{"warmup_steps": 56, "final_lr_fraction": 0.05, "dataset": "wikipedia_en"}
Each number is 128 + 32 x the weight over its row's rms, rounded and kept within 0 to 255. Layers, rows and columns count from 0. The size above them is the row's rms in percent of the matrix's.

# layer 2 MLP down (transposed), 2048x512, rms 0.0936, rows 128-140, columns 128-255
size [ 99  92  97 100  84 101  96 105  96  97  99 100 103]
[[154  98 151 124 127 131 108 115 138 191  90 158  77  43 173 108 104 199 114 147  95 137 181 102  86  53 171 156 133 119 135 208 179  87 168 136 172 129 149 180 126 128  82 134  83  90  89 106 210 124  93 143 144 151 116  92  89 124 165 154 139 130 120  86 135 180 130 147 100 115  86  93 158 108 143 113 135 156 108 141  96 155 145 109 143 113  87 148  82 114  91 130 154 130  83  89  83  58  98  59  73  97 178 110 120 109 121 105 123 130 130 110 180 176 116 202  87 197 161 129 127 100 152 160  89 134 101 145]
 [158 135 127 184  93 113 104 124 111 139 149  90 162 141 159 119 164  93 115  66 126 105  69 122 128 169 145 103 163  75 127 168  78 114 133 163 107 154 152 180 162 119 104 151 150 116 139 120 152 140 112 117 196 109 126 132  77 120 147 170  97  78 123 176 110  79 131 126 139 153 128  97 142 128 158 119 128  78 116 141 138  92 144 101 143 115 116 112  96  78 114  84 128  99 132 139  94 202 165 123 139 194 122 134  89 122  95 130 144 126  73 104 134  91 158  71  81 130 151 137 128 113 184 159 110 107 166 166]
 [117  54 145 154  95 103 186 117 119 156 154 132 112 168 113 163 174  98 152 113  91 130 128 160 126 122 179 205 124 131 157  91  50 133 217 138  99 129 146 128 130 116 105 146 155 175 111 106 134  98 142 127 158 128 111  80 121 108  82 116  93 147 204 186 153 104 149 160 139  93 131 125 123 160  85 180 174  72 104 121 104 160 140  78 107 137 141 176 184  80 114 115  96 137 102 170 123 152 111 108 159 188  79 105 140 110 126 168 129 144 138  96 145 138 200 116 127  98 131 103  88 140 112 164 148 146  67 158]
 [147 109  97  66 191 133 158 108 124 126 128 136 149 136 142  65 125 104 136 110 128 157 131 165 147 146 153 128 110 106  75 104 128 161 126  89  98 128 136 122 158 151 150  97 132 112 173 165 167 115 119 167  69 126 122 120 128 130 142 135 133 115  81 135 143 161  73 108 108 141 146 122  67  48 135  48 154 120  92 120 150  96 120 145 149 122 121 147 144  60  87 106 145  78 122 134 150 137  82 145 173 150 129 101  54 148 124 145 156  77  78 145 131  50 144  68  74 157 166 123 163 178 126 110 122 121 117 121]
 [134 121 112 170 145  54 119 147 118 106 111  69 110 177  71 157 118 137 145 182 178 169 198 133  89  94 125 105 112 113 100 138 140 119 165 171  73 157 130 178 121  67 111 121 103 128 152 129  89 136 142 145 185 172 169 107 128 124 106 201 163 127 115 136 123 135 160 105 129 160 200 111 118 159 117 127 109 136  94 119 134 100  50 114 140 192 181  96 103 158 131 130 164 102 134 158 135 126  76 126 139 123  87 166 127  97 140  84 125 103  99 142 142 137 150 107  83 143 156  87  98 100 105  96 125  92 165 106]
 [179 117 152 109 116 157 143 132 129 132 124  99 131 136 123  51 171 136  87 111 192 171 128 144 104 109 101 130 133  90  78 150 141 189 149  89 124 155 112 129 102  78  56 128 185 135 138 110 116  63  94 134 130 194 184 134 118 112 134 121 109 101 127 114 160 142  91 155  90 126 136 114 122 100 154  98 118 163 121 116  97  84 119 117 147 121 119 143 127  74 117 146 129 103 116 151 175  68 171 170 131 177 137 107 106 146 101  89 143  99 156 136  85 159  93 193 111 103 178  76 117 118 152 173 157 151 150 118]
 [151 128 138 154 190 156 163 133 137 145 123  99 182 108 106 127 189 108 115 126 167  98 161 146 153 109 129 167 132 126  80 122 140 171 132 101  72 175 109  99 162 115 142 128  91 123 110  88 181 136 186 137 135 162  93 129 151 153  83 142 151  83 119 132 134 176  93 137  83 125 151  86 138 138 133 130 133 113 116 163 133  95 150 160 180  80 136 145 155  59 130 133  66  93 125 154  79 132 180 193 142  68 121  53 113 116 147  64 165 164 127 117 153 110  89 154 112 162 196  97  81 131 182 132 100 135 126 133]
 [148 145 119 117  84 153 159 169 116 104 158 144 234 145 149 147 122 139 166  93  84  82 115 125 142 133  94 174 110 156 107 115  79 102 177 182 129 143 149 111 113 130 143 181 117 160 138 134 124 128 159 146 129 124 104 194 119 189 124 198 159 183 133 134 134 133  96 132 178 121 137  85  73 106 168 100 174 134 138  90 150 120 131 168 188  75  98  58 154 126 178 176 102 174 138 158 138 103 122 136 115  90 162  97 112 124 121 115 130 103 140  62 103 132 150  96 158 137 119 153 147 169 121 225 129 174 156 117]
 [146 135 149  80 113 113 102  63 144 157 140 134 127  81 115 120 152 174  97 129 126 128 214 143 132 104 107 131 111  99 149 121 159  93 128 122 129 150 153 101 141  84 124 147 116  65 185 128 131 163  58 199 150  90 112 110  77 107 155  46 141 132 159 125 135 147 117  76 101 126  88 106 145  85 158 151 111  74 154  88 129  95 136 190  97  88 120 124 105  85  89 117 178 111 159 128 142 199 144 120  74 136 109 177  83 129 124 112 143 147 171 165  98 182 115 131 114 124 136 127 145  93  59 142 160  93 131 145]
 [173 131 119 107 123 119 163 141 134  80 137 155 122 144 145 116 141  98  67 145 178 139 106 135 175 112 101 180 116 169 159 136 142 140 119 111 128 142 189 137 141 133 123 115 163 157 177 142 156  55 150 158 150 124 134 140 117 117 131 127 133 110 115 157  90 134  85 183 144 229 126 151 133 121  77 112 121 161 106 146 144 153 132 176 103 144  98 119 121 110  71 133 146 106 169  79 114  84 162 129  91 200 110 185 108  68  87  89 167 159 135 111  64 152 144 134 101  44  97 122 170  92 159 130 126 161 191 109]
 [128  77 185 132 156 158 105 111 170 148 144 150 138 126 136 125 173 155 137  55 192 158 124 154 106 182 138 122 122 176 157 167 193 192 130  41 149 173 127 120 155 136 100 109 211 145 143 158  94 121  96 134 100 180 115 123 138  52 150 145 122 112 117 147 118 156 156 126 101 173 100 105 146 138 112 134 102 115  91 130 111 106  90 126 176 124 146 125 150 115 120 102 167 163 155 135 146 143 177 186 118 133 129 159 151 148 118 157 135 136 170  90 162  47 132 103  93 192  87  91  83 131 157 128  89 136 145 137]
 [145 120 113   0 205 158  99 140 108 158  37 143 116 155 159 152 117 164 127 125 121 112 102 125  60 121  77 105 117 133 159 129 132 103 127 180 114 148 198 141  92 159 172 149 147 126 111 136 157 125 143 108 149  81 127 144  77 137 128 104 130 133 115 119 213 138 121 127 127 145 148 117 166 128 160 125 123 157  97 128 168  54 138 197  97 105  72 133 142  82  84 139  53 131 155  69 111  72 130 100 112 146 126 110 143 144 113 110 128 210 167 160 126 112 165 115 126 164 183 109 132 154 188  92 202 141  99 152]
 [134 156 202 116 131 148 151 112 165 151 158 166 220 135 131 167 115 154 151  98  72 159  94 106 100 190 157 130 121 141 130 128 166 126  53 162  90 184 124 129  88 142 146 149 160 186 103 117 116 194 163 182  78 116 108 104 126  87 212 132 136 143 102  66 146 177 171 134 106 123  53  97 102 110  94  80  62 116 159 101 132  98  84 124 100  69 185 164 120  95 173 100  97 110 130  87 144 120 146 133 156 176 109 217 103 103  84 158 169 173 106 133  94  84 100 109 148 149 140 118  46 101 123 151 101 162 159 164]]
# layer 2 MLP up, 2048x512, rms 0.0977, rows 129-140, columns 128-255
size [ 87  93 100  81 111 102 111  94  92 100 104 111]
[[162 132 124 142  91 121 111 115  92 200 149 206 145 100 110  57 140 150 213 139 103 124 112 132 135 111  64 130 138 108 100 135 120  82 148 141 115 167  90 110 134  83 154 108 160  93 160 138 120 100 105 131 163 152 143 157 120 152 157 105 118 125 137 103 111  87 183  70 138 106 149 134  98 198 165 131 112 102 104 133 178  97 127  84 112 122 126  84  85  72  40  68 202 167  81 118 171 149 165  86 187 148 142 126  99 142 132 186  79 140 109 100 107 101 164  98 133 140 102  87  98 105 100 192 118 102 129 142]
 [121 132  77 120 104 151 109 150 133 154 169 148  89 129 126 152 118 119 122  77 126 104 146  65 138 192 139 178  83 128 183 154 167 126 129 162 116 157 104 117 150  51 166 176  54  94 149 120 130 134 120 170 133 123 148 152 130 177  96 142 120 140 147 215 163  33 155 155 101 115 107 133 140 157 148 145 178 108 122 111 111 146 127  81  82 133 170 132 147 108 156  79 131  87 142 177 151 101  61 123 106 159 120 137 150 114 140 128 112 108 125 161 137 111 122 173 136  77 111  89  76 103 102 157 143 136 146  68]
 [172  99 162 136 137 109 148 135  62  82 184 168 123 189 127 107 129 157 133 108 128 121 114 159 147 185 106 132 115 131 156 114 136 111  83 143 142 142 128 183 125 140 125 156 161 129 122 182  97 129 163  95 122 114 147 100 113 107 150 136 129 134 131 106 162 126 137 122 102  83  89  48 142 159 167  46 150  98 154 172  95 162 115 158 126 158  98 117 111  80 136 122 174 119 165 144 174  88 149 171  59 157 172 125 116 164  80  78 107  95 157 152 137 117 133  64 139 153 117 108 171 163 118 125 148 167 121 164]
 [105 159 151 155 179 139 137  60 172 124 111 165 183 171 108 182 146 132 180 161 134 121 126 118 121 144 120 126 153 137 114 140 151 134  99 156  96  93  88  93  79 115  82 181 142 141  75 192 157 163 130 119 132 171 120  65 111 106 128 121  95  90 153  32 123  29 135 193 111  99 149 139  75 177 141 144 165 106 109 155 146 102 142 115 110 124 109  94 114 157 129 160 134 149 140 128  98 161  86 198 106 139 111 122 188  80 149 107 184 145 145 100 149 137 152 113 107 124 111 136 156  93 107 107 135  53 169 145]
 [132 166 112 132  91 184 133  77 119 139 148 162 122 111 111 111  54 149 156 131 136 134 155 117 120 109 130 142  81 150  58 140 127 160 150 128  81 133  79 147 199 118  88 151 128 165 137 131 147  87 127 177 149 153 141 144 125 102  94 179  69 137  68 136 199 101 119 117 159 136 174  98  83 126 157  99 107 100 104 121 102 120 111 139 166 100 144 125 102 136  80 122 159 129  92 136 112  96  98 117  93 155 110 130 170 113  79 138 136 200 101 193 156 104 152 159 125 153  91 163 135 121 117 185  71  91 127 148]
 [153 135 102  77 107 134 104 158  83 128 112  76 120 101 108 114 117 167  80  93 132 156 159 116 120 107  95 101 141 142 107  31 148 135 149 198 125 137 134  85 161 116 170 114 124 198 120  81 171 109  65 114 104 152 134 100 132  92 161 162 128  74 188 118 156 126 171 126  82 125  76 153 151 140  95 101 163 135 119 133  70 107 169 146 129 152 146 114  96 118 118 162 207 149  99 148 136  91 143 155 125 185  83 146 201  97 126  93 180 135  93 163  98  98 123 112  93  93 135 130 113 128  88 124  69 128 135 113]
 [124  95  81 175 105 145  84 137 212  73 187 124 104 157 105 128 150 111 190 117  80 124 103 164 155 163 160 126 113 195 141 119  64  11 212 146 161  91 126 152 149 137 166 160  90 143  90 184 154 128 188 150 103 123 102 132 116 164 119 103 127  83 149  72 142 145  83 131 125  87 137 170  50  99  82 123 134 118 174 144 137  95 159 133  90 107 103 129 115 117 129 101 153 163 120 118 137 131 183  79 143 159 123 127 163 159  87 141  99 181 128  84 157 120 137 121 134 113 139 188 134 134 100 125 107 157 107 154]
 [146 145  92 116 121 103 113  58 172  68 122 128 119 132 158 170 144  91 118 117 119 166 117 156 104  99 105 158 153 125 145 120 141 199 145 162  79 193 135 147 166  82  78 131 149 168 115  89 108 116 134 130 141 101 175 142 115 162 158 131 119 109 104 137 177 128 168 165 144  75 138 123 107 178 136 106 163 138 122 126  80 126 189 157 174 135  58 129  97 157 128 133 149 105 132 111 106  87 112 113 111 149 125  44 114  62  84  90 121 139  90 211 137 134 168  62 116 189 166 115 103 164  89  86 156 162 142 146]
 [ 95 190 154 157 170 174 167 169  61 132 147  88  95 109 108 148 137 108 164 128 176 132  74 139 117 143  92 122  70 103 118  80 117  94  66  88  91 141  97  96 119 135 125 138 185 138 132 101  69 106  92 153 166 112  86 179 138  86  66  83  98 165 103 108  88 118 166 121 133 128 143 108 120 112  85 107 132 117 169 155 135  67 139 131 124 123 137 121 159 162 118 131 167 151 122  73 119  78 119 118  96 122  64 213 150 110 124 134 166 206 176 155  73 147 137 106 162  88  54  68  64 111 155  77  96 151  94 161]
 [149 161 100 136 133 111 115 118 148 145 109 142 121 168 100 157  72 133 127  85 116  69  34  80 200 161  79 153 178 192 144 112 143 167 136 117 115 142 174  96 114 113 121 108 159 100 169 132 121 155 105 128 115 148 162 111 152 168 194 135 136 101 143 116 122 166 128 105  94 132 175 178 161 112 122  97 112 115 100 102 176 116 177 114 120 131 133 100 155 114  76 128 142 133 123 132 163  76 134 119 186 130 140  90 127 168 202 140 135 136 123 131  86 144  37  84 112 171 132 137 171 116  86 133 154 127 129 129]
 [136 175 151  81 127 129 114  84 135 117 102 153  60 105 131 139 108 133  97 129 137 142 154 160  92 150  88  82  86 102 130  90  67  98  85  97  97 157 115  98 194  62  72 140 165 180 182  95 163  97 138  92 147 112  96 157 123 167 137 186 166 138 205 115 158  76 186 123 188 140  79 197 151  79 123 143 121 155 127 150 162  58 175 122 154 167 161 137 144 125  92 131 136 117 167 137 112 148 119 103 149 140 112  85 118 139 143 126  95 192  81 112 155 139  89 193 102 157  62 144 133 119 130 168 157 145  91 143]
 [133 102  56 106  71 213  73 115 160 132 132 126  83 151 145 108 125 149 134  76 145  91 152 114  86 104 129 125 169  75 128 147 136 147 147 111 176 151 177 138  78 114 101 124 171 133 128 140 186 148 146  74 138  97 142  70  71 122 150 178 182 179  87 122 137 140 144 183 132 125  77 110 249 168  82 142 141 112 101 133 142 137 153 160 148 101 159  68 131 179 123 131 121 112  70 158 113  87 122  94 131 194 136 106 152 126 102 100 134 115 171 185  21 151 134 179 119 105 126 123  93  92 160 171 148 160 107  92]]